config.toml
n_layer = 12
d_model = 768
n_head = 8
n_kv_head = 1
head_dim = 96
d_mlp = 4608
vocab_size = 9340
activation = "relu"
norm = "layernorm"
norm_place = "pre"
norm_eps = 1e-06
positions = "learned"
qk_norm = false
attn_scale = 0.102
bias = "all"
tie_embeddings = false
parallel_block = false
init = "normal"
init_std_qkv = 0.0203
init_std_o = 0.00414
init_std_up = 0.0203
init_std_down = 0.00414
optimizer = "muon_variant"
lr = 0.0074
lr_mult_o = 1.63
lr_head = 0.00435
warmup_steps = 200
schedule = "wsd"
decay_fraction = 1.0
decay_shape = "linear"
final_lr_fraction = 0.0
batch_tokens = 131072
seq_len = 512
doc_mask = false
train_tokens = 1122000000
steps = 8561
dataset = "wikipedia_en"
Each number is 200 + 30 x the weight over its row's rms, rounded and kept within 0 to 999. Layers, rows and columns count from 0. The size before them is the row's rms in percent of the matrix's.

# up: layer 3 MLP up, 4608x768, rms 0.0544, rows 773-825, columns 448-511
# down: layer 3 MLP down (transposed), 4608x768, rms 0.0217, rows 773-824, columns 448-511
up773,102,187,183,182,179,183,200,217,212,193,224,273,206,225,197,164,203,166,215,229,190,217,179,230,251,253,209,212,176,158,244,246,205,194,207,216,165,230,204,201,176,235,260,222,214,196,200,172,150,156,198,216,163,158,201,217,207,192,162,219,233,216,199,193,127
down773,104,159,185,171,187,254,188,169,176,268,215,179,197,161,189,222,211,172,199,172,199,152,195,209,136,227,235,157,214,195,197,201,219,227,140,184,264,218,191,205,246,198,168,199,252,165,178,223,207,165,188,197,143,238,215,211,174,192,189,197,171,205,234,215,180
up774,100,220,183,197,197,211,176,223,195,216,244,214,226,201,242,202,198,210,212,215,206,212,219,187,183,200,198,157,181,245,265,243,242,201,189,185,212,179,167,212,219,177,213,260,190,190,239,198,227,168,188,169,260,206,292,203,161,245,211,195,192,197,189,244,194
down774,102,185,184,197,212,173,224,132,194,136,175,184,189,232,218,209,169,218,311,159,235,189,172,187,162,225,206,231,203,162,218,176,239,239,251,190,133,174,145,187,182,194,202,246,260,211,223,213,198,230,227,166,129,228,189,210,203,206,207,193,190,218,261,220,203
up775,099,254,249,211,191,209,187,212,212,174,195,187,192,155,200,182,241,213,178,208,194,182,192,213,226,213,189,223,176,183,226,177,210,222,259,161,152,201,204,201,205,203,205,214,169,216,148,198,201,225,157,180,237,234,185,289,196,245,195,199,223,250,240,260,211
down775,100,252,213,181,223,225,188,203,210,208,188,183,193,169,170,234,218,231,199,227,213,201,181,191,213,157,187,232,217,188,186,175,247,240,229,269,185,241,200,217,240,143,247,193,183,250,214,210,241,159,174,208,168,131,190,168,169,214,208,196,244,204,187,219,215
up776,107,219,218,246,223,227,209,223,173,228,252,199,233,186,200,208,179,239,227,155,149,243,214,240,156,147,130,219,176,161,181,176,189,217,192,206,209,184,227,189,190,226,216,173,231,176,236,196,207,203,189,207,228,209,185,203,282,214,221,176,174,226,229,166,177
down776,106,191,254,183,181,195,260,188,169,179,204,235,216,214,155,153,199,136,256,203,197,242,181,176,218,214,232,198,216,221,160,210,195,202,220,119,180,165,155,143,202,242,256,159,178,211,184,209,129,208,214,233,207,185,239,169,149,179,288,217,243,169,186,226,216
up777,100,174,198,228,236,130,195,140,239,152,226,206,224,202,165,244,216,212,227,230,199,231,192,240,174,158,225,237,252,241,229,160,170,244,157,182,181,193,242,174,218,190,218,194,174,192,236,179,240,240,154,177,184,182,253,234,198,224,211,189,187,216,193,238,241
down777,101,187,177,143,197,195,203,173,161,224,206,224,236,163,202,186,213,297,221,243,185,265,262,195,179,185,232,193,211,228,241,208,201,199,235,173,230,184,205,192,188,230,217,221,173,218,190,178,202,216,162,191,185,163,169,183,232,218,174,210,165,237,201,221,182
up778,104,174,125,169,180,220,199,158,215,257,220,171,232,185,209,173,244,178,217,210,161,203,191,157,166,119,251,181,181,191,208,177,251,221,197,131,188,251,199,216,269,189,165,227,215,228,131,188,211,186,267,169,266,230,198,198,178,259,192,246,251,217,201,209,177
down778,111,252,220,179,264,233,233,205,180,229,185,183,189,219,165,217,217,153,220,154,228,216,232,223,191,245,244,157,231,196,200,201,173,190,242,180,200,183,205,231,209,183,150,227,230,217,222,224,206,182,209,195,218,191,228,217,180,183,232,229,243,152,202,222,183
up779,104,132,202,212,187,216,175,229,221,194,230,220,205,183,149,204,220,232,197,203,191,166,215,184,167,173,188,175,212,206,200,162,189,154,161,186,251,251,229,195,171,241,214,206,179,173,213,167,140,221,204,145,160,251,201,176,170,235,210,179,183,263,220,186,220
down779,101,253,185,235,210,204,223,189,193,229,154,250,254,222,234,165,189,170,209,187,217,165,210,209,198,207,154,220,197,167,165,175,201,205,207,156,240,214,189,125,182,203,182,212,160,201,211,148,229,161,190,159,224,161,211,256,229,233,277,188,198,259,246,168,175
up780,102,207,207,257,246,202,163,204,200,206,187,210,183,239,217,162,193,161,206,163,199,183,160,259,172,189,167,204,179,242,210,191,218,233,187,196,199,190,214,160,191,180,174,200,152,184,185,188,191,229,226,147,180,156,166,198,206,167,209,229,182,187,244,232,199
down780,102,168,195,213,213,138,201,185,221,189,180,180,215,231,199,199,188,233,211,244,197,187,198,150,209,198,247,198,217,205,167,204,176,181,258,174,181,193,200,190,188,209,182,173,294,181,177,216,200,212,127,188,200,232,197,221,222,163,191,165,167,197,149,202,191
up781,097,203,234,203,170,158,240,190,261,215,175,229,132,176,235,158,243,193,186,237,211,216,222,194,207,199,223,163,210,261,190,149,201,194,192,245,164,200,254,190,157,203,231,223,187,219,197,249,214,166,141,158,181,152,198,182,219,193,170,184,237,224,254,257,190
down781,094,194,178,215,211,199,174,228,184,160,229,191,247,189,213,207,201,172,226,204,205,184,180,214,252,195,178,227,176,197,165,226,180,220,276,164,226,229,253,218,227,191,149,226,211,201,194,188,234,155,201,185,249,228,184,178,230,188,178,219,285,196,192,215,184
up782,105,224,245,168,189,156,243,195,228,179,210,181,240,193,223,190,236,156,204,223,147,222,208,180,197,165,194,211,269,228,218,193,223,173,233,233,209,206,177,195,230,251,223,235,193,192,243,240,203,172,176,176,196,196,156,173,197,203,197,203,145,192,184,220,215
down782,103,224,175,160,213,214,175,221,271,241,278,211,209,204,152,161,179,195,208,218,151,172,221,234,234,222,231,183,170,202,240,208,187,159,208,200,173,211,219,197,245,171,216,252,213,225,259,203,230,214,228,199,182,202,219,276,232,189,188,194,230,165,186,256,206
up783,100,132,221,213,218,163,183,192,180,207,191,247,206,212,200,214,199,228,200,147,257,186,203,220,236,189,203,187,230,183,174,210,168,185,184,216,190,165,181,238,208,165,230,247,228,187,214,206,166,260,256,258,249,172,159,187,180,246,210,201,181,174,190,228,181
down783,098,231,231,189,158,206,243,207,200,224,157,186,212,234,209,191,220,198,195,211,171,228,175,200,233,261,150,242,143,239,213,159,233,203,193,219,178,189,192,178,205,218,236,182,169,196,189,179,236,245,217,178,206,244,196,159,230,289,152,222,185,183,195,202,165
up784,099,184,205,235,194,143,183,132,208,222,196,219,212,227,228,185,221,196,204,191,210,223,214,208,189,166,243,176,201,136,243,187,174,188,212,189,204,194,244,195,192,253,230,222,194,236,239,226,182,172,200,171,234,174,253,189,218,226,175,199,235,166,180,154,198
down784,095,209,211,191,207,189,158,295,224,219,226,228,247,249,178,244,243,230,199,216,235,219,251,229,219,230,203,171,199,233,145,239,185,196,205,254,202,219,197,200,205,199,181,152,198,166,140,148,223,182,197,205,201,154,211,258,165,198,267,204,199,182,238,171,175
up785,099,154,180,230,215,215,201,194,202,221,236,218,205,250,219,213,186,195,176,169,174,171,218,277,221,192,223,125,214,188,187,200,187,211,227,222,161,213,141,191,177,152,173,144,179,223,241,221,194,204,196,196,179,209,189,203,179,162,216,189,193,153,225,173,234
down785,099,155,245,219,207,184,118,162,210,207,196,170,153,155,231,203,172,223,178,182,176,148,179,176,223,188,199,178,295,199,198,193,211,152,184,178,140,233,276,199,230,194,227,213,197,192,204,199,226,212,198,220,131,170,193,235,183,221,174,229,218,167,186,199,210
up786,096,199,151,136,178,202,188,203,194,164,163,195,227,217,248,216,190,135,215,215,161,197,211,211,210,247,184,217,203,174,183,192,199,206,223,230,179,213,157,193,223,201,180,183,229,177,211,181,184,191,204,174,195,184,178,186,185,203,170,214,172,175,208,222,213
down786,094,189,173,179,265,246,191,182,188,203,227,192,193,227,223,205,170,218,179,196,216,241,232,173,175,202,147,192,166,222,187,233,161,185,219,213,205,147,229,177,210,189,221,196,201,145,223,223,187,177,184,209,134,202,232,206,220,225,207,246,173,187,219,178,248
up787,097,205,196,188,184,222,161,236,236,230,247,219,206,171,172,213,216,231,219,184,162,230,220,204,191,235,206,153,180,204,219,169,177,215,212,242,168,200,164,176,193,202,201,270,186,242,171,157,183,185,210,189,229,191,266,204,178,200,235,221,241,194,186,215,184
down787,095,181,219,186,179,241,182,211,182,157,162,145,230,191,175,151,185,214,160,175,202,228,232,245,138,221,205,228,222,143,203,150,240,177,174,196,260,201,256,211,192,206,254,210,251,186,222,224,210,180,208,194,236,199,183,259,212,147,152,213,217,200,224,179,207
up788,106,191,189,219,211,194,212,201,187,172,174,181,190,199,235,228,157,175,258,158,217,247,244,211,218,167,198,210,222,203,155,176,227,212,136,200,205,172,234,205,262,250,166,172,210,178,186,198,240,212,198,246,217,174,174,168,201,227,208,202,199,203,197,206,266
down788,107,209,204,182,183,159,132,183,224,196,171,192,189,181,189,190,219,184,193,137,188,163,244,165,167,202,187,238,208,175,198,212,207,209,238,165,160,233,151,238,209,186,222,238,219,210,199,191,162,167,229,202,155,190,273,203,171,185,174,163,189,207,263,270,204
up789,098,219,233,175,138,181,186,233,153,231,208,215,129,191,163,190,168,232,172,190,219,153,218,206,219,186,168,194,179,185,199,208,166,197,217,196,161,218,190,171,155,168,246,262,221,218,217,225,228,218,278,205,187,279,171,213,224,139,254,179,163,209,131,228,173
down789,097,160,189,211,202,204,240,249,222,191,160,179,186,202,229,184,196,166,216,217,193,255,228,192,238,189,242,213,226,219,192,195,240,208,194,207,203,155,202,205,233,189,236,192,181,201,260,241,175,186,172,164,198,239,158,203,248,238,186,214,215,212,230,183,165
up790,110,166,213,176,269,176,171,187,224,237,229,204,160,161,186,189,168,209,194,239,192,144,218,235,240,185,139,226,177,212,253,278,194,178,191,195,203,175,275,178,160,209,193,203,198,196,188,207,210,191,203,205,270,180,217,197,209,195,209,236,169,218,184,210,191
down790,108,218,219,233,189,187,159,285,194,147,171,219,181,194,186,195,194,219,190,197,178,183,211,205,179,227,189,183,215,196,161,210,250,116,186,178,251,235,150,165,197,214,179,209,198,156,214,226,152,157,205,206,174,189,148,191,196,150,231,164,178,174,177,201,177
up791,101,178,228,196,213,182,192,202,172,165,196,167,165,212,152,215,183,191,212,187,210,224,170,240,215,207,192,157,197,248,236,197,221,230,135,198,244,169,187,202,208,140,204,170,234,233,174,172,176,183,193,232,233,189,213,181,224,172,188,179,254,218,200,186,202
down791,101,219,155,220,188,265,167,258,239,165,200,173,182,186,239,211,203,159,224,205,179,195,225,197,169,146,202,248,261,175,210,207,206,183,241,166,215,234,180,244,185,182,204,208,180,218,263,190,184,187,193,192,226,226,190,186,228,221,181,161,209,178,210,189,210
up792,092,213,176,167,179,163,211,195,241,208,241,191,165,269,208,253,153,182,243,224,171,229,205,205,159,234,180,206,194,198,221,187,211,205,201,205,192,206,137,195,193,191,175,189,128,176,216,202,159,237,177,171,176,231,172,186,154,231,136,229,199,238,163,248,207
down792,094,252,210,230,204,176,228,222,211,194,219,162,197,218,199,137,116,263,279,167,164,189,168,194,222,221,214,189,209,168,213,205,165,200,169,169,198,211,191,197,208,232,146,203,262,203,223,169,265,159,165,243,212,200,189,254,198,203,231,225,233,242,150,188,217
up793,098,188,191,184,170,183,234,152,168,186,217,179,194,170,192,221,163,190,229,266,217,202,206,161,190,243,193,230,215,159,225,187,248,199,217,211,197,220,147,196,234,196,152,204,193,188,169,181,175,183,210,191,242,187,162,169,185,164,165,183,238,226,234,162,230
down793,101,209,183,234,194,204,217,263,212,170,212,152,204,180,145,151,170,220,195,192,189,183,226,227,207,166,142,167,210,247,244,175,195,192,210,164,181,183,220,190,160,163,169,182,172,199,200,212,163,256,241,224,240,172,213,177,194,217,199,191,146,260,220,236,170
up794,101,199,201,251,207,240,178,257,177,227,165,223,217,208,272,232,196,209,214,196,162,166,205,245,159,204,183,152,210,196,246,206,157,201,209,198,214,194,204,272,229,213,233,226,172,225,214,240,144,210,198,153,164,149,184,202,193,233,164,189,217,218,243,236,189
down794,100,205,169,204,165,197,190,112,221,189,158,173,155,181,182,201,213,233,175,130,189,195,217,235,210,189,160,206,205,209,182,171,181,209,179,247,201,259,198,199,204,218,261,237,232,213,188,201,205,193,167,190,210,187,211,185,187,124,219,205,184,213,200,164,255
up795,103,229,171,217,202,182,250,244,183,181,211,145,184,154,186,197,266,195,220,201,184,194,190,173,194,248,177,193,175,222,241,241,182,171,164,155,217,203,160,224,217,189,195,208,155,150,172,164,210,216,249,168,213,192,184,191,148,196,200,185,226,186,209,161,200
down795,110,207,167,229,231,143,195,194,201,264,215,253,230,181,182,139,215,171,137,186,190,224,165,295,144,217,204,187,196,134,185,196,164,238,213,206,220,263,233,182,230,175,182,194,176,153,207,191,203,209,173,187,209,229,200,156,218,181,165,147,215,198,237,198,233
up796,095,219,240,203,261,191,216,173,220,178,192,237,223,182,206,204,208,178,197,210,233,240,168,207,211,172,159,222,189,217,235,254,247,174,173,195,175,180,146,163,146,217,207,189,229,186,209,227,220,192,222,240,217,165,136,213,127,216,220,165,237,217,229,153,208
down796,103,238,172,242,211,159,198,209,195,208,217,185,236,179,183,196,191,247,204,209,196,219,199,209,201,225,194,201,181,182,203,147,156,214,217,224,214,247,223,178,243,207,175,211,240,231,146,178,229,206,144,224,200,224,245,150,189,203,181,153,166,177,175,222,225
up797,101,176,167,167,229,206,268,153,216,283,246,230,207,224,172,206,211,196,145,206,151,197,212,195,224,226,151,184,199,202,210,208,223,169,190,236,214,164,234,251,214,225,174,163,187,207,216,206,192,176,204,203,159,192,187,182,205,173,217,246,187,238,179,184,215
down797,097,247,235,233,201,193,231,206,217,183,204,209,184,182,187,170,157,156,240,207,161,213,177,178,198,205,235,235,214,225,199,280,216,152,195,201,170,216,253,190,129,212,174,275,179,196,202,199,269,170,230,234,181,220,234,239,240,171,227,204,188,200,148,212,199
up798,096,223,180,116,289,178,181,231,191,200,151,181,203,190,240,182,197,183,156,221,186,179,229,189,250,213,208,222,216,230,166,271,187,224,211,216,260,234,155,151,152,180,125,209,196,195,167,209,177,181,220,225,220,207,157,171,228,248,179,154,220,187,224,160,167
down798,096,224,131,215,207,185,223,174,200,211,214,189,225,201,161,248,237,192,235,171,190,187,173,166,161,191,200,219,176,204,206,147,256,190,268,201,197,192,230,201,206,176,192,179,203,246,188,202,178,219,190,189,179,182,251,178,180,195,222,217,159,224,179,235,197
up799,104,148,204,199,207,201,162,191,188,254,193,192,183,207,184,243,165,173,250,181,172,195,187,179,191,264,201,207,192,281,207,220,255,228,149,206,175,191,229,154,210,195,199,180,216,235,194,214,192,204,264,232,185,210,178,223,189,239,195,188,191,197,194,179,199
down799,103,210,157,182,192,147,253,178,193,230,214,180,198,173,232,139,235,218,179,169,237,170,234,248,209,243,229,231,200,156,255,235,214,124,225,179,234,210,165,258,196,167,198,217,194,199,213,163,162,218,208,181,238,220,204,143,181,172,231,172,193,257,192,204,202
up800,098,221,180,213,159,196,131,233,188,227,212,164,121,225,216,231,172,190,242,206,179,186,167,185,154,212,227,182,241,175,201,180,176,190,188,179,212,214,231,188,200,238,203,191,153,179,213,159,231,184,163,217,162,149,192,211,187,203,196,202,247,240,254,205,148
down800,097,201,173,183,192,203,131,217,187,197,177,200,206,157,205,213,190,180,228,205,163,179,206,238,194,226,200,199,167,193,199,167,214,128,208,239,194,206,126,181,185,189,145,202,165,181,163,178,221,280,216,126,217,212,156,195,161,307,242,207,168,208,243,186,234
up801,098,191,240,252,179,188,196,187,241,192,171,193,220,174,173,167,190,193,219,170,245,190,188,185,254,172,216,160,219,203,179,241,234,137,182,217,203,210,182,227,181,254,172,258,248,228,227,230,165,216,220,212,244,215,182,232,235,197,192,211,210,211,187,187,198
down801,097,206,181,208,272,191,152,226,159,163,170,199,167,219,167,213,180,210,229,143,208,182,189,230,165,207,203,171,235,158,209,185,170,168,201,172,168,269,188,226,139,188,256,190,227,188,133,196,263,166,211,176,222,161,258,153,206,208,204,234,159,185,201,208,213
up802,098,212,127,166,178,208,203,186,211,211,219,193,178,152,252,223,189,224,187,174,210,215,164,213,181,219,200,162,158,158,242,214,248,220,161,177,210,220,149,234,185,208,193,217,142,153,174,209,241,165,159,217,200,199,211,162,270,233,149,181,228,222,221,235,244
down802,091,217,171,190,148,242,172,190,259,220,167,162,211,180,187,257,230,188,191,185,144,248,215,199,193,217,196,181,187,207,217,235,216,186,160,201,191,177,170,157,183,140,220,175,159,232,239,202,187,243,222,187,188,222,247,218,198,198,243,294,226,219,197,167,196
up803,093,242,206,211,226,249,167,179,132,215,197,175,210,230,188,188,218,200,241,183,221,195,237,218,193,155,164,200,196,157,248,221,217,177,227,200,257,239,213,157,168,223,192,200,206,233,132,140,212,159,204,252,220,243,215,176,232,240,210,185,228,200,185,218,201
down803,094,235,192,184,194,220,196,210,195,138,253,187,243,217,175,232,227,159,212,238,225,240,171,200,185,245,201,177,176,259,122,189,201,235,194,209,221,177,215,243,189,221,244,227,148,199,223,292,245,223,147,215,251,190,262,231,233,221,217,227,180,208,245,192,185
up804,095,194,184,207,161,158,216,166,252,191,241,148,202,261,166,207,242,146,177,191,234,216,180,170,156,247,190,235,244,172,201,198,201,205,238,209,235,164,198,225,188,218,163,237,246,137,177,197,154,259,196,169,229,197,157,193,194,227,170,141,205,181,222,219,217
down804,097,190,212,223,240,205,232,205,127,228,159,242,170,173,193,205,165,262,206,222,198,160,238,180,219,173,186,193,152,173,214,182,185,195,142,286,206,228,221,222,193,163,208,220,205,211,192,216,215,186,213,228,197,180,223,231,187,172,202,202,184,212,145,256,211
up805,103,185,201,206,133,206,172,223,235,181,258,216,234,216,178,256,217,214,196,201,178,191,169,160,195,213,182,207,198,174,163,237,259,205,125,215,198,233,208,233,229,235,199,191,244,188,246,243,190,211,154,204,165,163,192,171,221,240,208,227,186,175,195,219,160
down805,100,224,168,206,207,202,201,212,223,195,202,216,232,219,199,233,214,185,202,171,185,197,225,235,176,133,215,185,184,218,220,196,197,158,175,198,197,231,157,227,177,187,196,253,185,198,179,190,163,152,225,222,265,201,222,243,195,217,232,185,202,254,213,209,221
up806,097,203,168,206,239,238,172,189,154,212,149,237,225,212,166,208,210,227,220,182,197,161,196,223,203,184,218,280,256,204,217,194,210,163,200,215,191,173,156,190,197,182,199,154,158,203,149,185,264,215,206,156,195,190,211,195,201,178,167,171,189,178,219,229,221
down806,099,209,230,227,209,229,198,196,234,222,175,148,177,158,229,178,197,215,259,196,227,161,184,218,232,195,213,189,230,137,168,201,172,217,213,159,148,251,160,223,178,220,208,216,241,171,162,200,181,194,204,246,241,205,219,159,192,183,183,161,232,243,211,253,184
up807,093,245,246,210,221,258,221,203,248,257,169,173,186,154,250,178,229,178,198,186,213,243,244,191,204,203,208,166,168,225,194,226,176,213,168,157,163,235,204,167,246,248,226,191,158,140,177,243,166,170,148,254,222,212,283,187,199,203,222,229,212,240,168,191,211
down807,098,202,195,199,196,171,178,190,183,212,236,174,235,200,184,249,244,257,188,191,179,167,191,172,187,219,196,206,140,137,225,186,139,245,239,240,222,99,222,220,171,190,205,186,264,210,202,158,216,217,217,183,219,231,170,197,153,173,216,211,198,240,184,189,184
up808,099,198,196,167,203,184,200,246,221,191,199,211,165,201,217,213,203,238,213,108,184,212,227,215,221,265,242,237,166,216,227,147,196,212,185,212,178,209,224,144,209,198,242,165,170,223,177,216,215,227,204,234,200,246,178,208,161,187,233,168,229,139,218,257,213
down808,101,209,198,183,161,225,166,204,186,235,200,199,182,178,246,240,259,190,171,193,185,202,188,178,184,232,202,202,182,198,199,203,144,223,140,187,227,170,217,216,173,250,187,235,212,264,216,193,240,168,230,176,183,232,200,142,200,266,195,167,210,199,222,220,218
up809,101,210,127,231,201,204,227,203,194,208,261,224,202,145,195,103,160,266,161,251,208,218,195,231,124,195,164,169,174,217,258,208,199,168,142,140,244,186,194,209,145,210,217,178,165,225,215,239,201,222,177,202,190,194,222,201,203,220,224,230,183,212,172,210,152
down809,098,195,207,182,279,201,166,198,167,216,161,203,190,193,231,173,180,223,192,178,213,163,236,162,240,201,240,169,177,191,193,209,160,255,189,186,195,208,233,144,231,153,206,198,183,191,173,198,175,201,221,168,223,178,234,210,189,186,182,207,238,192,215,175,208
up810,102,223,246,149,225,203,205,164,207,198,199,213,201,120,224,198,160,169,235,206,229,262,263,197,199,237,181,147,217,196,138,190,199,232,208,187,258,186,191,169,193,228,247,234,185,215,251,260,223,202,219,183,192,186,193,202,174,208,172,213,213,218,162,177,171
down810,099,176,143,180,186,179,219,213,184,190,229,206,230,189,222,163,236,193,181,158,214,173,201,198,231,193,160,215,203,145,175,217,195,173,182,155,176,174,231,227,193,204,178,206,242,167,221,207,189,188,218,184,226,171,178,188,206,194,216,178,155,237,229,212,190
up811,096,225,249,270,155,166,241,210,195,192,205,155,272,205,237,185,230,236,194,198,163,231,224,172,159,235,214,180,190,219,217,180,273,249,214,192,192,240,208,272,223,223,208,168,236,183,228,218,192,152,223,175,162,206,221,194,186,175,224,190,266,159,192,193,163
down811,093,218,195,170,214,225,249,192,201,242,218,219,219,240,179,213,137,208,240,281,207,255,212,224,218,195,235,213,234,204,195,221,155,144,213,240,136,182,230,178,179,204,196,195,221,225,202,207,224,200,223,222,263,193,238,181,171,220,233,186,164,220,210,184,211
up812,088,248,152,201,240,171,167,220,164,180,194,221,227,214,208,202,170,166,211,207,191,180,199,197,238,186,182,197,226,177,206,160,253,249,221,206,183,214,185,165,194,172,202,211,195,165,206,176,216,161,247,224,179,192,203,213,224,178,228,171,186,201,182,140,161
down812,091,161,245,202,201,209,194,206,324,206,194,221,221,225,161,145,172,221,183,246,183,183,191,167,199,169,146,196,207,219,212,164,195,118,207,173,231,230,195,182,243,196,225,227,192,198,219,214,140,175,100,214,202,224,249,225,178,178,169,181,182,153,149,179,165
up813,098,202,181,158,214,221,189,156,187,190,234,179,190,211,156,228,162,205,163,207,191,260,157,195,216,221,168,209,276,199,219,215,204,208,162,234,162,233,223,221,208,163,170,227,189,197,176,223,132,176,197,186,182,184,219,244,182,216,212,238,180,171,221,180,237
down813,099,165,144,172,149,205,223,222,215,189,188,215,219,192,225,213,171,181,222,223,191,207,228,212,217,168,272,214,192,235,243,158,219,171,218,234,185,215,243,200,212,224,230,179,204,241,222,200,264,138,181,185,203,195,244,195,172,159,176,193,249,249,228,140,182
up814,102,177,137,201,180,164,186,168,193,168,218,186,238,236,204,170,170,139,253,179,169,212,215,200,188,150,189,218,166,222,208,282,231,198,225,189,190,203,199,208,175,233,249,257,266,148,180,198,233,191,180,208,220,207,237,271,250,146,201,170,255,172,191,158,175
down814,101,191,209,144,187,163,198,229,238,214,224,183,171,168,209,189,188,187,156,176,182,234,197,223,232,237,189,184,233,236,227,153,191,182,184,172,214,161,235,170,200,228,210,149,193,212,190,183,219,175,213,157,236,240,225,217,207,230,228,203,167,183,166,192,197
up815,098,155,231,196,158,241,162,203,174,171,214,228,211,193,196,207,193,206,177,119,190,203,213,227,187,194,180,198,192,173,148,180,191,220,170,213,181,163,173,200,200,248,153,184,227,156,234,189,195,209,219,198,194,168,188,237,195,228,249,309,217,186,157,220,250
down815,096,190,214,165,173,152,211,193,165,186,220,254,199,172,197,181,143,199,191,254,160,235,202,203,220,213,189,148,221,213,264,192,212,162,191,252,213,217,237,167,243,199,216,219,203,243,250,199,215,164,229,261,161,195,232,202,169,153,130,198,217,197,230,145,183
up816,095,207,190,151,161,211,163,223,218,124,207,242,215,213,183,206,198,187,156,174,202,201,226,252,223,205,160,160,173,149,172,182,191,218,228,142,160,254,226,205,151,204,196,254,184,237,238,220,174,206,167,277,202,215,170,194,256,192,191,190,198,179,180,231,224
down816,090,210,239,190,232,250,154,238,159,241,171,172,229,180,281,206,180,211,213,177,220,202,171,117,157,198,242,225,168,232,228,205,228,203,148,219,205,158,154,211,194,231,167,203,247,181,210,244,227,210,253,149,227,200,215,129,185,208,196,190,149,150,204,191,214
up817,099,213,190,175,160,212,181,223,222,232,218,255,185,240,169,182,201,198,173,192,145,231,212,221,205,214,224,229,155,229,228,231,202,207,264,179,170,185,159,214,227,173,189,212,229,196,243,236,223,190,259,138,247,159,197,190,171,212,185,181,264,170,212,210,175
down817,097,216,209,231,213,210,188,155,193,230,236,239,223,180,228,227,169,147,228,179,205,221,198,149,192,173,169,172,217,235,167,156,214,236,237,236,153,227,234,249,248,154,189,167,237,169,228,225,179,162,195,245,282,247,207,201,222,212,222,195,196,175,226,211,213
up818,102,175,161,221,166,208,201,166,190,160,202,166,191,231,206,186,154,194,183,191,178,177,197,215,208,159,200,207,160,231,263,142,208,206,213,200,176,218,236,167,192,180,200,233,183,165,226,261,235,177,231,219,182,221,195,202,229,235,200,208,212,225,222,213,186
down818,102,202,208,184,169,232,209,235,190,189,165,154,231,208,161,205,187,205,143,188,233,219,192,171,226,242,250,244,187,203,259,194,176,202,193,214,212,192,164,221,263,252,224,150,153,248,231,164,214,221,190,239,187,216,205,226,204,189,171,189,187,189,158,233,141
up819,109,203,214,175,200,193,240,222,225,206,209,253,201,247,215,236,176,178,218,160,196,204,271,206,231,193,200,169,162,200,161,118,188,170,224,256,187,192,243,207,209,147,225,232,195,239,161,155,212,251,175,180,149,159,182,270,205,199,213,177,183,250,209,233,176
down819,112,193,214,195,188,204,218,213,193,208,263,204,226,148,221,245,177,183,178,224,228,198,238,211,169,190,192,153,227,184,180,194,205,202,195,177,221,183,207,181,175,202,135,208,201,251,192,192,156,222,177,182,201,191,175,228,215,183,185,247,238,206,202,164,215
up820,100,168,180,227,178,192,206,220,195,199,167,225,227,161,236,167,238,199,232,210,194,220,175,207,233,214,189,186,174,171,174,145,247,205,183,232,223,182,200,172,226,265,207,194,167,204,200,220,204,205,185,227,185,197,169,181,220,213,197,170,237,221,217,234,158
down820,103,183,193,158,199,168,260,179,250,188,216,212,218,159,96,212,239,203,193,192,203,268,193,170,182,160,224,219,186,197,207,209,136,173,209,208,209,203,167,211,132,159,178,205,237,218,201,212,218,197,217,180,218,191,227,155,223,198,180,161,122,232,195,183,180
up821,107,153,208,195,211,119,241,197,224,228,187,188,234,186,221,192,224,189,208,184,167,144,199,169,213,204,230,162,253,167,182,190,217,225,233,241,152,196,209,182,157,266,198,177,255,225,114,232,220,198,213,210,244,214,164,160,161,226,191,231,196,177,199,200,211
down821,102,178,197,217,219,183,151,161,259,209,140,213,225,185,149,252,175,196,149,143,189,217,239,230,194,235,198,236,142,198,203,208,176,158,232,191,184,251,179,174,218,229,216,169,164,175,170,264,227,170,206,187,200,130,191,229,174,209,149,186,146,227,167,179,233
up822,095,137,163,250,231,240,127,191,169,202,127,202,201,156,185,175,169,206,211,213,225,172,222,211,236,197,165,164,267,217,193,220,232,215,186,244,142,169,148,261,204,150,198,239,210,260,233,240,211,237,261,202,209,267,180,186,207,173,157,178,193,185,224,242,196
down822,095,189,194,236,212,154,205,179,201,210,259,147,214,218,185,172,240,204,210,195,178,252,180,192,193,186,200,239,138,216,200,257,189,181,247,164,217,197,181,150,205,253,221,211,221,211,179,198,162,197,212,156,214,154,209,242,172,212,230,207,141,234,155,182,207
up823,091,232,238,217,175,176,200,194,228,179,220,203,238,261,140,172,160,271,170,232,174,241,157,212,133,188,217,198,219,204,190,222,256,250,192,200,175,199,254,185,159,223,208,188,196,175,240,194,229,210,198,228,245,156,206,209,214,193,217,184,175,179,191,166,176
down823,090,177,175,218,213,154,177,211,179,204,211,185,164,170,213,180,227,212,256,171,184,199,203,229,159,210,217,181,211,173,164,230,132,209,150,166,188,219,230,209,232,214,183,202,227,192,238,278,187,189,162,240,177,161,161,191,221,183,197,224,184,220,173,210,233
up824,101,174,223,222,169,238,174,211,179,186,160,207,174,171,173,166,192,218,204,192,207,192,174,214,182,214,240,167,214,199,171,212,203,226,220,204,172,158,125,218,235,184,183,246,241,155,176,234,184,198,209,218,148,134,195,198,174,213,157,237,191,208,206,245,176
down824,100,248,212,182,255,202,205,220,230,271,208,240,197,156,207,240,222,212,154,232,212,170,185,218,226,169,171,212,143,146,173,212,179,194,198,264,225,206,173,156,188,154,202,177,193,257,261,195,244,180,179,175,176,272,201,178,198,199,211,229,204,208,198,202,146
up825,099,231,131,191,232,232,230,242,210,230,237,230,208,195,179,217,225,221,228,178,228,265,201,128,214,167,172,94,168,168,168,213,216,203,211,204,160,153,165,225,184,201,220,175,199,209,149,187,205,200,251,195,217,228,225,174,212,335,211,233,239,213,199,230,241